config = dict(
    n_head=6,
    d_mlp=1536,
    parallel_block=False,
    final_lr_fraction=0.0,
)
Each number is 500 + 40 x the weight over its row's rms, rounded and kept within 0 to 999. Layers, rows and columns count from 0. Numbers have three digits each. The size before them is the row's rms in percent of the matrix's.

# up: layer 4 MLP up, 1536x384, rms 0.12, rows 1474-1498, columns 256-383
# down: layer 4 MLP down (transposed), 1536x384, rms 0.119, rows 1474-1497, columns 256-383
up1474 100:457435513535487550514494562512453514547552427514440522454502417494554495475522473493586495505513486520532481546486523514469518543496417511418469522551492496455536471457538485551474485499554499498462479567545464528493573502473490499500519483517458469487537510488518466460459495514447535505554468503588509478490479566524516526563474473485508538510531507466477526539517422495487504454483
down1474 100:466433485486486477531527491474533495473497451503512531545457524488476453505416514511473504498522485501513539446531482502425463464430572611469502515452485481515491522541482480465527554450478475495520541530527500570465503496487472531502425434477539574545445549520460536487548531505464491526511557516421467508476482503459550396502549460540488535498534489469534460497496496518467447504542
up1475 104:453475512430514493526492437485467522522491474528519475493586447519441485444471510477449517524384481532488521475518427480374555492540486519564454532461477451521539442479443538408528533501499442454524484475514502519517564530551574456482553524492503546445483518448521473474427533431508477466543459485493473459483498457491530443460456534527538460528518492519552456581493559538510557458466
down1475 100:484533505469542498566517549509492452490500552476494486499531452479525572515523488518502541461511500525490466468409530498564458433507403536501513478507470452498464466508544510460516481477500500469506469549480484484481533612516532523548553479531529495470488536527562538465479470522437539468511583470507544556475431492532595524531549524508501535487529524448499562471402448470466577448493
up1476 098:517514465472524460568549458451457486469497497527558581520569496561547576590517500544467496513450477522578519530536527496513482446488434498516495488565525492457560506534538555481475510494516457506471509505564548446506543416494466511493532511468525523467526513483529506517528588497488469424478537415498520446441483464423486480508461500517488563522497519490530515540520512457585490485560
down1476 101:511508542522504459566532444563572487515528465494432482512516421614466467552482541591448436476436469497522534524483443467475557549521496514475518459526494521467428451566491411493460451507524494523459423510495557541498533447495452513438565474491457613555406505465545568535501579460475471517533538484477469496424515489507515494488547494453467475504500559497523456512458418468521493461577
up1477 099:547485525404453517515455451507414457465588490494498499537497506543491549526479477475448492471560473529505525482499519464447494507474480507475506554422498507494481471491462441517528474542430528527448492505567406434517479446549533456473416483433552498515467530512532525433425489531450467528555538493503438502534497506494539458547529469525477444601406501456481435507456510568443521526540
down1477 098:478569477549595509495476490515544540560439549446524540520468508483458502441476491506522517449539522449504514492534496461497487552418511523461442450487524483507521538463507544553518572486534545457525448431527535506526531555467525507477553468496563448493478526447483454512507489487408453375513529516488525538486477511470446506491459556495531489473494517447443441477480480431579585459497
up1478 103:530409461490526415437417411481537480526418464513541534516544482497479511518502548392512484522492525492407537478462569504594503375519514499457496493531510504513491481451469483542460479475546481518432490495527553567502499489478488435451457447532489461535462484539452518463539539483455499461531472512510504486551532533506515473510542470559484483484527547536543459584498520552505523528564
down1478 104:496541500558492497536595515537464495463575514460458400527469453490562537439554479539512482460495548489473471480515457559495405509508546490519503522500473467497530528555525518458525566494508466519541480473510559498491524481637466535479467513491417469485517492489544513510501496557565563524463475499503503573482513469460454533523463513492501552524476515398478563519427462495496481457445
up1479 103:505467438483522486515544494484496490390480505549474483556563469510481508520535496496512539524540541489463411446489484386453430563474438493503498518570455514494469442482487516584466536466484504469495476503576526410557430390442545514517545566504492508491558534532495597450538484561490497479548526525514473529525466489515530517551504498498534537584507451517456507510498457470466470477542
down1479 100:533499516573580478459417516473510561482419510513495529525498513503481494521486507471543525474473514488464490527575492506504528502541523441532498467506516533498425509484496543458438457498488492540480569517521544431423535472495448433555418581469463394456494500505454506520463474467541519536515487518436493458516552586463484426461432529474513487493445381439451490503488495527568513440443
up1480 100:445507508445456485537520503583472498519501514472529535495506544511494460456498508398576508562473516520530570540415482543559456498510511522507471472443444516397440494418559475533480588499473442507478563433469503436542480482484545421465541537496501450553529459545544516558517473533496511556589457519558457466464520588552496546454457514579425518452567545516495495441495530486491498587554
down1480 104:531525523550505502595458422588491498532471442485491521466541529503532489465522496498489481541466524539525524487513480513503488537589480439530579568534572428491494562516469514438494500485492528532534487492557445616553511471465505489464483470464528486461488492498513521499556511552569492459460490522590443490427465513486579480473484483440440495506534480456520498541533447467518475444531
up1481 104:420495493534498496528405527445531521496482531499499520594512506491507513502538533535571548487502473510585553447462478498461501499533520470506526429503480501429550556514418590510478484566521457545506576458544562559526448515414456512512481510485490461535526464468521473479507520497521535498458507512524511459475556478528506555570518519561543544492509491526478427518478544528415542507503
down1481 100:525442559498556459518536510485558532491473506488529444434494395441472487495512542516565518482498503506552501488505535464527570490595511415472469564507538456511474484434442448553439480443474537544510513585536505481489491513482563516479436510542419454463500520457558523565468429489444498510468540423471498463502511420501507489440515475447523426477476474464519496450501504576472485423464
up1482 097:527423492525465461540523578510424465516434425452565537506504541536537499531501483553488530479485468521481556454542472452496546422533544459535468606509530504510514477527477476516520541478445518456525490511558512467504512502518531468539446469502501511538523450508514631533456515481526503514540429513464534565481535544522485470510525543545484544521477512517500509462525507512483496488439
down1482 096:556487453565499508446425453511579569456517451457506427449531484478526519477485509527503486477536467451514628400524588539499502418550469489484451496519533580524513479431384465539523484500513468489552557548550419482480506502493461455540479454465500508481536511553515468493494441541522485453456479516499484496584490449475493412479481540549415456547509479563459478508506495541457552451431
up1483 097:493467463531467477479510468487480556489551493459548434514579530530473442434508470498484519461533534508434530544490494402449544496506459525461480527570476515521501429550444431493470448414512431554565430405488418500464545486454505495553484473550465512458466459505558474504585492517465497439535500513543491522514536488506498471530498564517529456451514419489488532450463466431470496462518
down1483 098:443442453545427515541429469538498527502492456566554575458412542548476504505481538502466457482616464465476476514518489567538472459460491470479527565452498478476476553481559515500488569526586438473519554501465571505498588437547541499489521525500512498475556543465496517557474559474507496534542468465453573503479413579535472608525520450472502568492458531496477439522480525631489446511516
up1484 098:504510506577464520521507498482535504481588472458462475439481487562483535519534543528464483494544471543516498473520514482407425487538565502509494450477480486577460466467472521460427469492513556522538529505467566521516547534498588531489524478485515452465439507545476472479546475544521497448431578559465504485486472470462501506499513471384474484504526484449459520463459519527468497485424
down1484 099:494411511524517489512517456440502503545433505476513537467486519493501506455500456528479465522552508494524459477538481507510506539444559458580549544544492534528500526507474517507534505520477521577478479466484467503510501512520458508534414498469438439514534497432375446510516374533452477507556512512513499511552559503484577486449462511466582418514508518518472524494475513497513469525510
up1485 098:452493550524510570462485503512487487533603469502540447490483437479556493500491531482476529423596524541577568440480541569517510434494546434458488457493506449522484526478462472432493472429499505447458516556474529466429440485493534473502448583480534541524538487508471520583540450561465521578464531524550494512554450458528516506418491516517526446526502492481468466515459443532486470542491
down1485 097:476349515458451539514518527446582550448388498483487513505506451435381506525565474512530484528465432548504559508504488471495462492549560568488445531513524413413488490507500558485513507520545581600500506547514602462577443525511548565420464521478471572529521457491588470484544507538487489526496482523502541560521538476481556467494474542483498425508477565449545499515560508553416486503443
up1486 112:523532511459466471526532476460549487495485496539469494473529481522502526589510463477518500535536533533531425488545505460501461522569482444526487533572451543517523552481449429537499518552547505495471471547533424476479584451447473506491479497529475497481519499450443515489493469612479550491471477461511502510521529502495472594526513480466564588533558504497570459488508534461536508456491
down1486 104:519522448470496525529560461500494471489403477532506579438458503471444535546432483490462532531579555530509460496449482495470456504529435537479454534457454499560503500420457494422500530490493535508491447569537449435524477488521486484525430493586473547417519557541472543499516449541487466481464527478469517437440514507475535530516551454481535512462501504520543500473519447470506534552504
up1487 101:465502520549528502500475458425478486513568527416490502480546517558484498508552507487563473474556484542513395493483528557473548503507528514514563530429475533502534483450570569508474487485487558462563510530488456448463512407448489499489492549447541549484488479480567491539420481466454558471502503563524511535478542478555454505445493512511474462517564463599399541526506492526488458553480
down1487 099:506518539527455518519505482552532548574546546534583575476510487409579534486540475464516572497568555531566525477506509541504476486466471464507510478451443512457489475517545499536492525409472570458582512612499500440486481475555582444543565466540513490446525574551491540495564519501486533523529426447473471500577459472493553463514528540521529533504553517511502535481543464458536544466516
up1488 106:519558572567462469512546454494526397478543554526480493496526457549543501533549404454511504493536563517434570529457477523425521486479490559481463498476549524498481513458478475449463527514531488490507503434528526518596473441519506488463504535517500479424457484534444485482502504601550431580420526469545479451568443502496501532419426565430497591485547514511557482512441530485466500480485
down1488 101:566470506481519531481576487514567484517497579496440532492504455585519535489575503418511489583525484536480530469473499484462429470497463508424526469485504457498487511435554540490406555520461437478484444459498502488457468520524511510461525512514488450494543532515499508502497552430506515544520505557561453507502506457489437464523447459405442457491482496517513511453439493470561494461441
up1489 100:519469513494463557501481569500468460493534564492407484489498471496517514505503522464428489456523526498529596491511557496496456493505480554535493544466448511531434510544521502489554522460428519469481498516516520484453534501432434466558501519535567484499497495526569499461574528488476505527499457576501457495526550477593543414470524470496385489511458539440504502536536464507503489561436
down1489 099:533492515428541464475462569447500453456452495561470486449458506456511503533520505502498481562522504534487523472447490452482509516525495502495534412451526492483436522539480489483556475452524468440559477490491501455516430417495497476512489530541547515490559556520518544538548565459523543578477506479482583508506461453499545554482499476511426520442519463509531527519489543494523559550480
up1490 100:477533457459496505499463461477502474447506484491482462510525506486475556491504469542509524562544504492513497474492516499495494538511542527481537513569518459558462567530500552457579455445493488487527479473513478532556500482529533602551583540489444580496513427527473523450536523510456503459524580440554526483590527478502478555441508555522503502396500546480533444449481529461511534487478
down1490 097:508510561635458544531512507541518435547506494475512498494450475510476428492461563524444476494537448494517456514497500519431445427552506550456462543439483517514464440473467476507449516538492584528526514473537544482495559560503488517506450545514584491480543529517553525593477462524531587474529401495513496511464487473467523507602533485454466574583481453490590567519528483553501457470501
up1491 105:508486526427471506485496497522441546506456511454528488434483459493538500485463512463562451511514430507550485534483505508540482468533577513428552500535510558480509502489529462505398507469452459479569566575536550528471449474529558457519424408516407545568478580551508582487454461493531546484479540463494514451522536528458482515553511507510504418481500499575502526518477500478501555482494
down1491 104:474499488478550480548542559467495445570507571536613494507531445534541543527480491473475535477418538468565489544475519468524574475512513475467544456514549464474459577464537433472452496500465479479531540463562512524489500464555551438458616439470504440550461540516520556409464484428470467479435538447396450499481536482493506487537479447551489466534422510555502557514493527431479525475519
up1492 101:468523572512505507516535523434493530463480430473526455575425508538438520555501420494492468458499453516522501515491490461445454489526487419537479511544496466486527507499519544512522511543433467507502466520496543477488510465480526530470491491508429488495518487531508505556602496573494503523534435446500483485572525530446552521486515544452474493457464518493522470432496505498570513528502
down1492 101:460472481500511507472529590503463517484493544464540434444433502504469500451443572524459574385466482546476511534546525456532471549514504521513557430495496575467518462479511432474559458453445502462492584459471479527559475559563438515471464555568490490555502436508507475573549468556490562596485576563464488435479449465513571482482547547559539605561512552467506533539503594490377542474433
up1493 097:419564504484483466455468514541455450525499487491559432541525615547409534483513491488579495556558508515442572529510489540551572526466504460449523490511502569477495499395565540512486505527464533527484470449510433475538503549402491556496433568552523465511505481457524500488437510474535457445473498540474470476491516544497481505422558557455477500495509528512499496511578530483479511499470
down1493 097:523607477546477579579496524460462487435495501464449520526427511546522565547433514527438453459529453480492454518500486487471509506485544534507492518545445463548478495506447499524498558602538406498475517535417539544580501429540497473499608481470467546504475512464546543515471513462514501501484500465503456559541483574501507505571415533522491518515491508488481552507479550504544483511479
up1494 103:555467556494418486491424529538498409463485506590498537412570553524521431465547490512526551510483484564480457411523498496507507533508549507502546502513519464502433525501533464575528522561516508530527540474516550539504493537441502481459482554516478510424453468409502480509555530549466473545551496541468523479553554490454511579541477468487530536371517482501503543547602486478453473510469
down1494 101:518525577459483496487428543505506548506464552514475530521561450470424509427479505569500562497484550504491472457460444549529494550467484493533426500536448450590467494520473461570537473433408459498502417479524489540546552538513501507537451531445434498437484460465431481563469487511518462526540414459478512478463495509440519484523510565485514508494518485564479574509508576468515468489510
up1495 101:528500503539555473471541541520541489510518485451507520481545558525463524481436489514519488524545482528503405490482564494437528481549474551502523579536582553499452516498526480477537498554470456442460495505457503452496452533504486465449480492604463482536481508456468426458382556568435490519480521508526546533560467513490459481506465454490514541578523487502551496531480516423510497493509
down1495 106:493461512618549470522492466431493474442532534482492524543532526505570462488484477549441564446582458483556522508377542543480499543459565533485456549559530470469473551464488445495452500501455484487515478520572488492455518541529520501464444496464439462512545465562512467439455507511482497506553517523538514523524505508554496514515537508481563480515523458490525505475406573473479471592564
up1496 099:551531517485501506479478514503479484536454566547557436461475471513433489524482470512515537562491517489489476461480437593475459420503456432429514542503548497480592524462565461520495465499485466453473539575495426505520450507493499472564462493551557462536525488490519534515465548451524499498457561507423540401457514446452565469469495476531466499494503456492462520471534444451476486555507
down1496 107:472443435499529552484489520459469560549452496559537454511525499538453481489531496483508497520499522494513483470483503510515451507529505446407458492557579426525494499516583528473569490514501484469504560499459497543535520498483436482536534436451545540513540472533541508556472478542457523565477505512437478489519435577479540529488513532453549515488520438420376461484586500493477512472542
up1497 099:558567519485463529469575502483539463521511523513482416493548485473426496434518519470511507444557521449529479491550512481491493503473535458460436534546550495484454512484421447513493501475497475417421542457532526450504490512560487545501529413489498549554482540489488557477523557454528433501490414451504514527460504482559483548493565482523456499413485474444520490476541441506513443520546
down1497 100:566485480482508522546470478459524511443543527519425471413497523475423479502481424540504575526536448492491531520434572503513504463477474517476385517544547521513503537483497476513530475490462512390472469557506524487518517530458508519444501552465555534524497537481458574476510443540584463562528465432519472611516443521457522524422539489485488560474501477510459481431587482500479501522472
up1498 103:444448553489434448490465570478512496456546524449475484540551551564487527497469491514490506500491493495511507583553438458513501527534532552546517463530490468472493513514541468494498519490456484537491438542386464487428448451491523431533538502484533453460491495478492495463589484577451537543515591493485483462524439498541456525493497583526512496538499477467531519512534501419553452503532